Weights of a small GPT-style language model, trained from scratch on English Wikipedia: vocabulary 766, no biases in attention or MLP.
Each number is 500 + 40 x the weight over its row's rms, rounded and kept within 0 to 999. Layers, rows and columns count from 0. Numbers have three digits each. The size before them is the row's rms in percent of the matrix's.

# layer 4 attention query, 192x192, rms 0.0641, rows 0-191, columns 128-191
083:445521417485523499530464542517479552476428525447578470472483427518445539505536496428538476516466426438490534435475448530527500561469505538541529498499468486561428486435496510485453465530499513
080:549477494486477551472478545527434490490392549467517475501518523445488473489491505527549528485431475472532554540529471434438479556466472534503538530471466544471526501502444514576536473547526472
086:573530621434519492508489503476562480503456475500488493459441574484485469498459434478492501472523570538499482516534521575440509407477490551447473553505532503482567501462477424461480494446518567
072:537517472493469452474523500487467526510607525521450496478505462541475578446500505592489546442502526529540488469492508505505528423558506465480491432549517462533428495557494526477515536487461548
080:461470566534500519413530485447452459510458579532474475522499451500526406555535479459513503546515502521529512518496525501445510495533455481550511503511385488482510501499425499508466511458459481
077:565496577497528479523500575454537463465416429554485501508500513519583430483430434490498561527442505498517477542520485567497505513492465523495478556536491508530503504426471453449467513476547572
078:499506570474529493471504489492517489499507471547449546473546495515541492459453498538467488450523576505507492549470418549496516446482460446525505474524521493534552492454482472520452575419503516
078:519514476435538487505505489529538522462464416480481511483537518530474443528398485494483537453420514494528477536509464386473468491482506510453551495499499462556479502524493458435448500453488505
081:472524478434475518523503469557461529440506478444489478547508497462450439521474529519525510501457449509484434419528538471521481524445582517423472461445508539499466494550574546486530457534439494
071:505507526533478536459478521485480353488517542467524492502469521436465535494507515472500491506525453496484462501456485596521534538528483479483503452459479496410521477498491529499490520522502509
080:508498440442480481552511464575471493493525492524488489501486514493497477562502535466523534521533461492483511445532510446477493462440523547447414530499517545568426506518532521515573460545483492
077:492441505541521564444513499441514421501475498520549527525481480466545551592505494456620548493431462533524461541507507542502530501487484536539522482510477478489515457463465524526472499534528482
085:523451467474481452469502419552519533492465470504475472596486512528469461525448545521423559470549510469479528538497499494503471445484513510475458596496474551473440481506598493511497455490475574
094:541431514542489545538537431539484534538534468527536515547448562551485482536434497509448569472481558513498482492500416566513522477483454583464458539511528597550501557471463503475438435489486595
087:451522498519449546465515548424526465533491484481588523460495526452502506436541438467578477482492497544488479527580496532506571538532492550543529414529493446439562519458403521506487529514491426
083:476549574522572487559442504490547495480452470493436540461547428505513490497499451493544456593557573547496507504518498466492459565535557494518504497477480448487488519480523522470477508591487481
095:455478399528450554533523552522472479506496495531497468507474525560495490471519462468536531480464478484448532497516559541457510442509443532511547467506470578532515593559545522478535499492549442
093:459469442517449576460514551451501452508558533432534496466566522424473455497540465511540483554522460549516491568578466526481542457479496511540565482528483473462486532495511545509513516564489401
098:486529556394478589447482531462538595478469446497459478535511509527441412459526515505486604492527536554483493532505480517507498518494428473482537505513584469511553476529533512413478534473427517
115:469462496478520523532485525513546477457525513502497545468530526423492496492479422428564424494484504560555493597538550444541543532458521531514533473473449467516521568451448548494510505570499400
109:475578528431565514500472453483516471471530513481574509479538649476514466485469498529501483492483502521504495467474455434508517517452457451486482411519506437489505488515488529498502551457532527
159:490477540511451579502498520516460518475504496502526540529418597523507544466476471429559484511442516567444442557508481467538531575475479529520579428583494480448493538453470557521440486435492466
174:527511513535543517532507540477533522546485495441497489434471513454559455522511479537517529548522469529503525503525496507488492541514491554611522548517487506534575501492546549487493564557490453
161:566465478578459521503528575446469517544484492544484520597440439499453517455479532512485558468497465460515473498491438579507426502559477529497500510510510537467533479469462500460453532514422539
165:559605541481489417464505472525536484486517506512485514466463583480509517503417449483465531488485481467464529465484531548506417498596474462482484482508471536499481517502465457517553479452602498
168:469507454497486537515534573493475483507507484439456457491515509501447587542493529463525482501508451538479520495540492447550430497413438494545526445466470456605503469496440541520543453499490437
176:454495470501500498587460510485507512498530532455465504550497486467443497489504463537491509471412466520488473445490511491561543457418514473530451529484553436518543439557507513537518580470500495
190:540457502511396436513505537580443476446501551484494499444548506464545515528512493530518534572551492508546543564471513484577497541461566507493493566464517457487469447502445437510549554469438489
177:482516586534464496533517569510522495509507464496438515463538463531446545498533546448472501497600520519561543475468496483506462524549510413531506506393543459495461462461520484521516435485437586
180:617456480488485526484481532468490542504485558596467545452545498474439482477520528380511566545493522520511477569492578470541518484575488591516543472542465518453420454543516591529540524498561514
187:448544568590525506536487468450582497432505546566507495543538450437477430470522488476481512517451521505532379533515497492455511487458534495564482454444479512527483523498497503509534586563459520
182:538405441517510459531426518415559480439549532541479438510474486547531524518476476528520522421507526595481498545499560542512485500477540493541544559509505518492528483500507547445457484531502479
067:480504501492551592546546548494530517547534523529478563509505476556566508509484532501426560487522512502484571538548490488518516447490500496430528482463495560517499526497479501533552455440512516
148:458507442483465464423493450541461502479490528441509419510458460486468527537545599561542516573503446488496459445493552485532481492440519553518552529506498486575461462444510474484515506507584458
084:482478521536509546516505601500538503488551488529496546551472521473588475465508447466429542451521547510504553575513401482526472493538434433451487484479487520485510568514505542532505491436443559
083:462487444483474497536499543527526531519444470413455432518499481547513530554573585538513505503453399456499463489512492470503470485497470517501541496482517517515481513563498464469570462531513487
082:448490414484498485562487543509490483501497517471444454510487463497497483540578527511476518490483416460532453472480495507528475480536462502497497516462541547567487487568465492449513512531490565
077:424511492502529429481461412483507466442484521490444491505540497481456522491551583506486493540429439514564503456426582478534535444506573495553455449497558505537466441511485444515516493538531503
072:484504429520548443490484590486502475534476469472471499511486507530471502482580520525470514457465443427532464417485520554468502471580469460498506505503480518515532482570518465472535510511435497
086:459602479494506449468476457547508529467470510503488471512531459531472580549515521521550470593480475523508503518482530555455509538477566523496492597508514525518492443494533526435489518528479541
083:504487452508463537442569418530485514428485559566532465503501467496497544542522579551472435573522435504510521503470571481586448521529533507475501579496529524541481469520512505511537476520551526
072:502488517498490561539495533439521427542448524487469480503510517489489455486494519500579508493519576505541534529545499534552541560511493572532550504538459483493486518385509518563472443485491448
064:461487549549484473475504472388428480533587515418454539468471474528521486451514483490531512500523595505516522503480486516475560532471510470503535484514438456462486543463484457477442437502531487
089:495524541495535424465466503479550521544526459548507570544525475500550514461421406492426505439496548456475537465538444466438502489509491515489535542487513453438522538475603514479494472445495511
080:428590489498470440420471445468494522443429493485511470525527484493473561559575485509443513517471450526525432503476461548467491509520513492533481509555476460553410501453480437539496509428480491
080:564469538501541567489497530471473470423502528495540526473479510501455480473544485468567507418494549489521536555496521477456492569523563520535577424545429493513501544460441536514511497457484436
090:485501447465527475524402532564519554432400512536540419494552512526529536523527551547508525522509477509458472477463468575504478515544512535543467567537472558541469465500543505498472431482434495
090:439427516516463615476548524462505458402505555452483503497474497508544556476495469481596540504492435538439497524549522500483554439492534555512562432507447518475546594480476504477437476496549421
090:500496402581474535478469508462474479452455506503508437554510462530479510508508532496511480572482437515493472498502506479538494442503438537505464556465513577511440509567534450456533442522547529
081:472464508506443558427486551434500471536516534487517504478461524458416473459557517507567527431451443523471510556553494420451581523424585599505520450549453500489516524494540530518461488573522454
098:541519553478515441524465478507548545565481449553405522492458450563511493414488467499463599515597573483499470542488478548487519412511484389512411566479579554474491508475508506515506479484474571
084:484523472496426513590427474494537566532508503495546483531504492518507487567479501571483503549500521521510511466434472476546559585485540481447461556493462490512465412499484464471565423522466530
090:505450564499382501522565533534513544527491501524477494467496521472488495487548503511445509539474523401465511552525543400535470548528575489531553468484483497539533503478494476504575581537561474
109:565539536527466473467555534521508560512497482508485490566473465538501511462478470486463497500548564459553527501455489537527454478574467441480490542494503489484446524538539505465447528427446514
072:458518438448483457447435425556495502446439507504536446480453483484549519602549556535520524486425467514526498456528535451489477532481493546539546461498466473548458464457523515503523473538535448
194:542485583505558535524503531479548446547574515522542611472534518468518437428443442430498499473534584530531530521536422534492552493491478456469508447523517493443544550534461542481440488500475535
089:448450430525538517426508526480546541482496458444459480481497490544534480488497470541487487507510523457577538423492519552508547535479475455552521436548514464538441561536441495519473497494496540
096:524502483427472513458502569476487537499503544519454520509456530579484481498468525567514527448502472427455542575534551518505501474535501490467528543550546528508518534459499511486554483517457530
094:530512482538521505430537565503434483489465468534535520524464503445562512483516446562518535573422473488555454509482529493544398447528530492495439498436472514461493562504469477570499488536501484
101:478522437405489463466569427465494515530466558549442456460490472494501488533535511606443514530504500482537512478521537525473483392484512519520528495562539531511429485467466491508505476478524504
101:502504480476520520499460504610466494484524450541494501528506549476532516506568540492501450584464481480539492501555439490511435423483550493460483477422536452472521584589481571428549485427568442
100:444521527495569526541414521503505515444585550521387541523567563498462482446505508390526500530413515537563501548553442508465482480527463539475537518545512463453548465514473480502539463522400524
105:577533524523470492532543448507427575492504481505416466516452476545564497512457474440442548491583541446478476481440488501525528478460497458484465583449603487620408519538549447476499497468493553
105:440501509429468460542503491570437519490565471467529493495500469477507535507500470460466469498503525512518570473459480463459517485485485505474518523492526435554539434511483538475517413486536528
083:444462563474505448512478512519580449515478453569457513562478539483515529564454512487492539498539502443559461443471485522552543491573544489451480479487468591499507536452483488538534542558471510
076:484432500537518504518477489421521508417533548478507519507472505555556531446479494496473536580428485480482517461508474460498535471550465433478410517433506510436568479569505506487517524467506522
076:473467571471475460537412507476554479569487537553451532488551553523448520535488470447527426463453569489534474523499506510516479471524531560579526500535538513570524482484502457522515443525506509
081:494485531574497448534543472519470510535551522512540523571536603582492491513548480558474452538491501501446470494450521574563520455542497471501458599476500555464604469515500487452532537526424572
079:526545542533488431598489506534459528494511446501470482596539549512544499506472490385500519430456492482542573496509531430517489525485546541462463506443448494482546496444507461526528522532495528
084:549489458579522508535531619532479571519561480446422483543528527501492524504499609586474535550515483504486503450454424530445503501457520518457495513521534510461462456443553515476504499531460533
079:439517441481512416497476460441481476552498562487562518483555512490553499492471428465558487494527541453527468520501411506485537470501494481561512500542533486415504407429481502502508532441496434
089:485575498472517436586496469530543465531517506506495532527540558520553522529405467478508499479509492472538550486522509444490561454514530465520446545518463516499464448544547474486465536469537478
085:469521534447477415558453450454474445537536501555476548569537541445548537511449420456530510478481514462508471543550511514510518528487501457536506523536458456444513483497518509569482479490479493
078:490536467514499446606437483614519471500490454547415519484502519575570556522451536527494458501450494447539608455496422508502448443531452541507478548484459537487480425541526491496522533496510493
098:556506497472532515507493548517447481476499509490536468536494498547462508515477525534492480473450459488498474512437492549494527519493480561473498501547467560566510507572409483413506452551518494
070:511517525474474512430539456430447509536498538452475519468503495515467477490576528456489515534541497554491459569529528492517570504499582492536559513496523487496481559549457549475490535550501488
075:576540564511554494602507458498560452475507435527524528528516531452528544477449443481506515559578488463512555496530594469469391466504494465502523501531450543389523496502474478513489496493536486
092:567498506490485449491455427524561540515441450557416458490547538525541463529524523488437570539464548500494521535443480488489526483557449509423441555490484536548479473561525414525535494478454583
080:491438478434471601469510567487428477483457519487531431470499492488462470476527524475559499411482430513540453510507510499523515475488476570475522503492477542547460544479441524417472418588452442
097:499438564499534530535509507429465452460564576514524565527460480440492456420466483445473487495527509498505502498528485465504503526470572494477581452512486422431574501468454557573458495533539500
100:520418483483430519495490504478421504442516513495525409497441480535539526464499517508534479497485411562492502456553530466497538511520499590469519472532532608511545460537492526469490485504496517
093:465567493488469534474535525528484494560567494437458525495479506439490493473514522507570558494512562561528534462504568476518493561490535499550535450541513400464457526437449524536555584487496515
092:559470511506584458556498448509542519559492443475482442505556532510471484478520494484466513429519497475544499531416563502462475429523447424454473560493528586549392499495538455493503465476538583
090:502508549485517468454518514493463490511450520570520542570478513458502450499450489427499555406473525500513483520463408522490550530560486505485467530513419445544525473506511529470439522465466547
104:499497487440548421516470482534478469485442452500483410505507510528477543579516501501463460560490525489472463516483466520516437485486424542470480514511531576555469482536540467485478435471494540
114:503546464438505474455433515549467538519449489443510425501502537550511534545575542592501498443499455489498483471472508551515500485524434460483480551507526589575441474512486477482528477496482499
107:529455489480445509450565415472441505484482489567437465540473513530481522515492445571507452498451498474478557508545550489462487447502522483490495457498562540476446435549558492553489509502535493
102:524512580462473454459546452443495556566468498481467468524501466484489551484473508528486472408526572548533483479492539549509539459558494419440440542484468461542463530432539490513493455479463549
096:452491518490494525578481527494487498389487492515476507477486488461473587464542426479546522416458484482497470561506478574519531478525547484517471488489497464521485531503435462577501436512546472
101:556520491455506533514576445469439562513460535549449458538431517529503485576463527516522517505476476475525557485456477509448518517575501520436492516504444541472488500508456432468561541470444509
099:578420508456473549487544447445514589487516489527421473474461524523468550482564415488509582431447465551562536493521584536439552452578516459528474483501490514497479532478534459462554459531484446
097:423405526546499514470451447464500506442521472539542550486484551468465498418540445513492400511467474520465491518542514558470527474424480475469485480480448508446537492523493500528456475466485464
120:636486505539442448473516504504391536497470544537583508573476484543553462498480517521399486472539523467451478495466485539565431540509507428431477508497577548509463459513459507514537569474514593
103:524520496505544464512613486469522499523544476553482555552521463488495512545463461468487556472563537461504580494508508513461489512487558469466496446535452455475438505463517480557552542519561520
113:410513498460481478570434488516588491564490503428473464523513401417469472485518551401539491466536429492591523526489538457578529531448498510574545478477438465539484515476490495462527506543512503
110:488498526533488513548468543525516464480515486513504523463514524535588442457466573470452511588540433469426495534529451467506515581522496554476520541551526450481526488509512545473488530550514541
088:545492488473480476525539508459532432535467558503532557479486474439457430419472411419506403483505571519490517482485504487525454545471491487516528456513510500450454573495523530495459588447503477
124:485532460542459518489467501552462514466501493473476423496531512491553524555551582544474554528522419485525466509526485476523496461461498523531479506443468482579477468503541456478518510536543501
064:552449538543499480461510520450485556463480457543484487515522464546516613505537545544477556551491443532515489523563510506525498484532503511495521427484466508492487436546483525583522426578518505
094:559487542489497521527545509440482488539488492527547604458486507532471491406461390436508469473488587503450528514540500501458521493494529512522530474533452493467540504466496471489458509425501446
090:520502531485488539503516505462533488538489551499536559475483440461448522410502427476511446502517583515507494490571524478519528460496561496533518432563482457472567466451515516480427466464520459
068:414525486405498542498450455602470472567455498552452474495563483483472499555449541537454486403514496403472541501487559464487492534474511520449458508522516468558502541506578494446538528452424538
087:470472440559548492536479460483471516453462484463471490587515552479541539550499559537491533467505473467563536507469500457534437448546531522520438537468463552507478450507498416529543498565507515
078:501450538517468521519475573435549487509588512523606528518476508468531476464530459480564488552531465527485530503577468575474498460431498476503511508493539450468570444531496500481470466523499424
082:542465507478484511481578556510537540555493573501579557464535518495473530459465417503505446498481553487476549530506506533513510541483510467505484432502479527425510516456510485484424488471559456
083:434589511422436548476482579494472490531443486499606500506551538558478496505484555447475525531516511436512550526458447519538465527471487483480501515485537579539511560543530527511500477474530518
091:569512577438551521533489507499537518545506509526509578445516439448493479414474466525485435482456527502499552491509504541531483523462547459528523428570494518479512491508491511472480551426447524
060:419458493526522521456467529468541465496557547473476486558535485501499459597477500490480501473526475435611481472440434448493514486469453494467481554574530535496473486501507515482556492567440530
092:477457515487492550515518485450572494481430486497497519457453476510442552407565490530540430496534556483429502511523525450522504472523522487581573433523449479443547529482545558419473504483506483
075:408500467429535524563498519468576447474492487535472443533515617503546487589526463543603536494491524520511575504530455473514480459565487556424487407470493468496473489548468454492502479518547430
075:486547478423542452527469485502463438487484542509464528596459590559557505493450514517462465496472507478576484491454459496558589477570453482507421506499497490530578481491548484532509545460535582
085:479487436497439545419514469586481527434463519481491443533478552498484531543553528545475459517494450466480511488469523490477499535452477461493432594478523578497468401532460489524500569532444554
071:452496551528531448469432503456506476547549525472560486527468515458440489468506489481593528550518479485537473535488522502526568525499493554496488606463469443432500516492499490554490459531461456
085:463450446567492524511506500569478478501576474518411522473485490455443488512588561574556528515511455545506495506563505492495467486461514564493516451482471519532556582533447460499510501628476445
084:443479485478481508524392467545573452495535474547511522462460572455513469516504476473423476548524480454452485502530470513481502492448523479452482480484502502420564487479549468518476482473523557
094:485487487550521475391549511542474448457543448494469503489485513504464451471490591537449568488509493487497544426511510560439514537522428481485488494448472544514549519501552593571503519560493523
072:486502509537465487546535534483521490523480429475530522488543476522480523529428458469559479443519451530539542460530528560463538522546519484484478476458525497493484505546479500539499420484537524
105:518532530513462471514535450523461502499501547494495471580485442551554523572563513537471484553558489478468524466464565531482516528521486474451438577445528494576505475511545476546558509454532518
081:559482515477527432428535450526495497517481596470497512485399442512423468463486433453458501453546552467459553488449520507505550458512540487466498537535504489478468439458532499515477498518525541
121:497469416514514503459492497535486519455461498498473417507509458518501544586559562560507532496512406499503492514480481513499457583549471546528494537483531506571457526504471503525572521546498458
098:474468469465458445493483452567412520463435474495483432536460482553514519564486542608521536490484447495471464470437560541551471443547521475488498574471517555545459460506517483543597475530558503
130:495473553502493540476474514442552469541545538534547606463489481466460476425412409449515512533493555510510521508571466462468515532533496497525530477488467473420499568495465561496436527464521445
092:527544489398506522486518533520486514487496506456549519457441477479490508485572490600511512504444462438495512463533511504478543434396502458422534483492530506504479469458595478472528533463488460
091:516561516505524470577472538517553473541548505493608509532476500472477507513519485469521543495524529537528520523501549489557472495511477473477472497501519517517539583569487596476525549485456507
091:536432540524485521531513567453486455510551505523482557485524466486468392460446465494550508498498475519481492486533440474512460559426500462549481505520502531506513467542428550488416558483473461
090:495490465503519494553528443477481524466497467482516503532471459436570416526489490576471596537467500437556478529469508520612536504514467511596447522498473538558424459528499491508544512485556463
088:449536431553522452536514550568456484500468484524523523429538490525495497527552482465497440451510521476520519511474508490544479466438472479568473505468430481534562600577509486528559553478535519
100:466503524454474509614475530472540452520523491529535474489551440513478532465480451545561443540491463536478473477481470461559598493551464504487540402517517532481567491508485510392470501468464488
122:492445456493481480509527493486417515474527528444490485465458478455469557483504496520632507508488479505512506443539514430461476463485534579583557436446415437487491536486525528550519499533530373
110:492448505494551522444471500496518478520518484454537463582570525514452535527572581550496446464517435491433503473491485556458499486500550533540507547499498511507471516497501490501498461546473516
105:523521529532476517481524490541510509509494547579488550437484470496486473482460489478398543521472528455526503515497473494532492520543452422447441530537568571563506469518456471473485533472467605
084:398569446524448502497506562506456496519446577445476438479474478447459527592548483511545566467468497500544449511519498411467513476479577586517522441432531420531505540492490481508529505546510414
094:555454449495557478569487531491437477491481445397530459507504539488462556543529587522580517585486434531515550502473505527486495534448598531549521546455451455445518510536500540488539471525477449
096:556586536467493512445484470482514544473506511606450554497499515526489451408491493528373515509549535441416493546470524522494473525499430416481452533562529593497518440494522464481419498480506563
080:426587465553511476492512534492489480505481488455450481482541588554500503572553495504468523567398499479534531484535444485483467487544500486427443522476487490545478458553449510520522479542493514
100:474410484504498494529530500499470481460504499407508455504505550514491533548530549498617518533508430535488474480503522513459505477417509572583516517467468452465502523504553493529551472532494457
094:461588549522506452472522497476510484535502549564492477489480486508434491481480475461393474497499522472455499589467430485509493473537425463442499529518578575477509464479450529517463520474585562
098:519440483570480500541495450504505459506591479466518547415502544480509549425493499531536530520507499499567511554479508497450483536474489524575529475510412464484493480551510534494474442520497464
096:549446592518487508477492545519569470520565518608489581447455524509484495445468448539478525502514559470523482529546520579567491490568443453510488518553521582472516468484451531493446473449523569
076:500482443445548591517525544483447434545454459503502533451464556452446480535491535479574522548491471570539477433470501484512540531441571517547565518516518528488540559400501508439508484524546488
097:495525506486544497489496511495503541444450424500501478493500487513485524543525519516452509536398457503474496538507465492483474489560430481467465601483528603493567435505512523503568495536506545
095:401519527533474515412448463549544511459534580529460483491447493546484454489531434525454515517494467462412475585495520562439445527534453435450496533525510609553474473485456473533506542510509510
085:466473503514452564526478464469463454417571461518490517491470520516481442449508538509534524544448530556525497483564511527435540577519504479540505475499429511467488526539500575493449517496505441
088:481534468491440485510580512509465542472433539432457468503510485499507523567521540542514533546503500461533482424505538470462488479458612532556445506415416466542500550550510485551520491564465470
082:537441500476456472547458524550440519536572445476529552563539467514473415478557531503535538537472511434498517425540429501534464467497501502503521450465500478523466485541500537553616475480494481
107:465430482464506519524528535444486448527486436440504476514534520489499505557517488510626517541474417530585446474532477486418483566512534550554538471535410440479486549538505521509520475498514404
101:531502521504508417509506448517475533478518502505480424551536500519518498561577521515496489464423526511467504521510473552514491491584461498512407549444536520543459499582547531447509579468502525
085:475483524510577553386442512559511493516514466481426483485547439514512459490486529519445495483507542511436554600494446530539504537525443422446521512509537532479443483407475500513469528509525595
100:430415504470428552557441527520510458516566557479485492534497591510480506507530500518596516452444428529517510478534565467458534523454494462504540416588516482542553533505508545470490509580515462
094:545482558474508500535526482469502523527534453453571543453486438488502549458452498500536517484484522533529475465519469523527524468511558541581545466528477498496516529498526523457466498520490439
119:479472537472491537488473572443533455459598533521567595421500477450470461401491426494539573455495498504530479483554508498517475611470509485541532419591516453477509493510438505469467488478472445
090:465502507466498547467532505524494488471492592476482473513476474541500524517517517518527458449484440543466514448523599473547529538493526504502490511553528526586466439500451558476493564487442524
102:515486504483504470498468506472544449484523459480483533537509539480556542458481476594475546493479496533451441530497458481456541445539468574498455515443495562495557564530518458536520450517546490
098:517485414469471467544444494545472543477427474494536457513474505502502454550475483571454517474492504492480498449470550434492491544453511463471446501462516458524494536581562498523524522465529542
101:546574503541445527484501446496455488437495561512422542515532519502480470456504464493476509503417534538452487477519464551459488438514530497549516457491492505487486495474545448485493532521488497
109:561488570567529556540535586501484528479494488527486505513458522588436532550473554507483498435497458511512551474486532542545494448562449552443498434491525541475518505507478524491544481480502477
102:481516519546575501442558562504437541541445431566492512467532484474516449487511574484495455551542539518488439545547463546523500515504481522555595461512551570452588535492460554538533447517525514
103:433410481469510548514495499476549452576523456479499467568564511536490525498541553521533459460499494513451462468491520521492515600507450472488493503556481532466509479550510582469489534526539468
100:524440497560506504557486598449490460487545494546517514531402565549448519480505494537475466354500485505526521489519552406565435445498518508518502565463547542526483472486479528553455480533543484
105:464487437509556401491511442550438497572535551550442500484526449492476511443542522423478491526470514462509587543535508485448460467514542466489501514568440505520472437488489455469517492567505518
117:563467522407531580501448527480553475519506580582518525500520563548571472468498520486458509514525529526534536533582488519496529485546478516535513497519513513443475492514513504494492481566394508
096:579533534538400468510485455508520506509445420520500444495514556497434545520437475539453530528569522406504422419454506499524491484554557445446467561476554499446491500521462460494531457480479591
072:510527494473570490473492458523475544510569493461530489485473484577441494466515464512478489500451511531504508483485505487457527518413404555521526442466425502540521513492544507513446472486569488
096:512429504454524528512471512467499444505511583547538565505496516538570451488513481440482510455503575520539541534588464490512528469500447478561532544542502572491534484487515573494516451527492548
089:439522500565469456504495500539499476522565430468456395527567512484482553584553559525566489536473462521459485462407493463539492524494587506462459525485535428516442488468463506513537548476501511
081:479557504508529479510469435461466551442548484431457456482506477511450468555560468509571502502460436540463506499474494535552537519459497527541472437466464474554498465539534499541515439440579434
102:531442537407507524469505481467504496462497568593537532500519495488503435483476463462424527476520557500535527521600499525484537460484466459552563461511518544477480498516496630534506498552497498
074:517513497592493472509468546537532497579514476455478437445519499450492510542495509502497498513490485510464448495404489492560515558554534516464471535481440506473472554444504460480475452468465495
095:534441520444534521476432488464442541492510509563554572457465492516518452439532474526493488469490549547532507532530536475509459531511428440544526499520539559425520491475557530492478445522467470
088:464465515557465431541501537445531433543513544391464524522568484396469558474484522499536490582463422479516480463465499486472502491473550522501480499535475463471464548411501448449460552490515492
086:535434520482464537543395546487561484488490450474519491543535528400569428445427536573474480519492386499511538471546446482508500519481532562539523487506462541488515483499508504493478591515538437
095:439535496526482461529503532554490520494480436442441424496450486506417542559534506479549471520510479518518471488460498491520495517544567559479447500470507413547446528550502444506473472496527504
089:519491547574501471540488514509512485540537405469515483528458520416531540572431455575609454493477510475429472492504499458556531525496533487445526564501468465462410537527546567448461462382556462
095:503560506501505431424567440559479563475530503481518456540482490497571483561528467524456415468556517468448506547507555498581500441555432542446424518480486531536472516483543475487516433466512481
097:553454507590472535492500477499466476470506464533523545462469453502559472439446541502497471467500537442509433573586564552468528489549512443528513482553462525448460470485474497490452516509529520
084:554455578479508541535546511493462519541536414504448497533502476508472507522506455428461492502506538532520484506489452587448539449500494516483507608478519476449434474529462498464526455465458586
093:529515463501501524527458474506482552555480559522478461506526436487492484473533527570430524550548563426502544520493538525425439472479510480511504518560526594467559461507541470479489476509487519
098:527467529478539464524470483473489463529513485525588499507544443415567454470451454489494502479554556423493533520505481496553508488478473503497516539476563480521517525492486552461560462508514525
102:444553499505518535446579547506482471445458564559571514562471510529441492496502477528443547483506558475501497471450521515436460507465498526416444481565453425480560473476430500533488518484556560
104:532456497513460481508504441589451448436492571548540482515540469459511499549491508481506488473552507467460448497457514517456493503503529462457462569511571520568386494479445614538558525490487489
114:510513569522483533496461544448559465546547497511522585497515483440509470406442498464508585504481484526460512507568468466494524495480533492513535511557455466419521465456508538422427482467544457
074:467543464462495471516508473542488521493488437495471426554558508515447516514536510504531431565525425443532526446523515478532447507560420546453491571517439518509439508507499432540509503477433548
102:498588412593540494488467493526528479512571514470526482447480522489565568494558475489540487465489458501480501549520530504485489509472466510497513531518453469461538481562478451523500467463583447
099:482542513525494552550565533468509530469498487543431567548514506611473534540545514507502529550457466636494478457510527499562501513437503519599501497513422502542484538461457468507405543484464486
106:466549465541530477501470589536514522504499502482467431540509510579505508575467565526506549528455459580428504509418444511464465547490525483522504565430482495459536539480524470465493533477504517
094:481514546520437504509551459539439508430464518522463503566527526507470510532465555503438569560523501430453478489483531517433456454537558530434473578476490538511515504458424506455580575499557501
098:478533491447476482556483414535463550544487524471465500594405453521497495487523503502478518510469475476495485480461492518483543423522495500489528527574457480521483500515505516479513498518505520
098:514434468511562501514523520473501444497492564522460493536533469545460454456530510474597509524549458512447485434501504504420458515532531576487464503538474421469448486429508536467515492469493476
099:471444489427507461536582500481399507515522473460511519493404546482439547523525435462465502544489500443586588454438521484477471511495443558472506472516517476511422406477556480560521440485501521
092:472495513516525425585546463515599500539474506516466513522442558522422494483518453514477451521493494468551558533466549502551512574510449502467450447500472431565563464497526526474517429448487468
107:452458520529504536519491587585557513574441478474526498546463508527385557511562531496508555540467482558527531521473477521442438473514526557488512521474483474507598595453479443520547549533445439
108:561600505498443471458542475527445575420492498477466444526472476497472533554554524497467519469521481477475484483439575521490446441529529530445477540467516568537533557448536491558510513578487542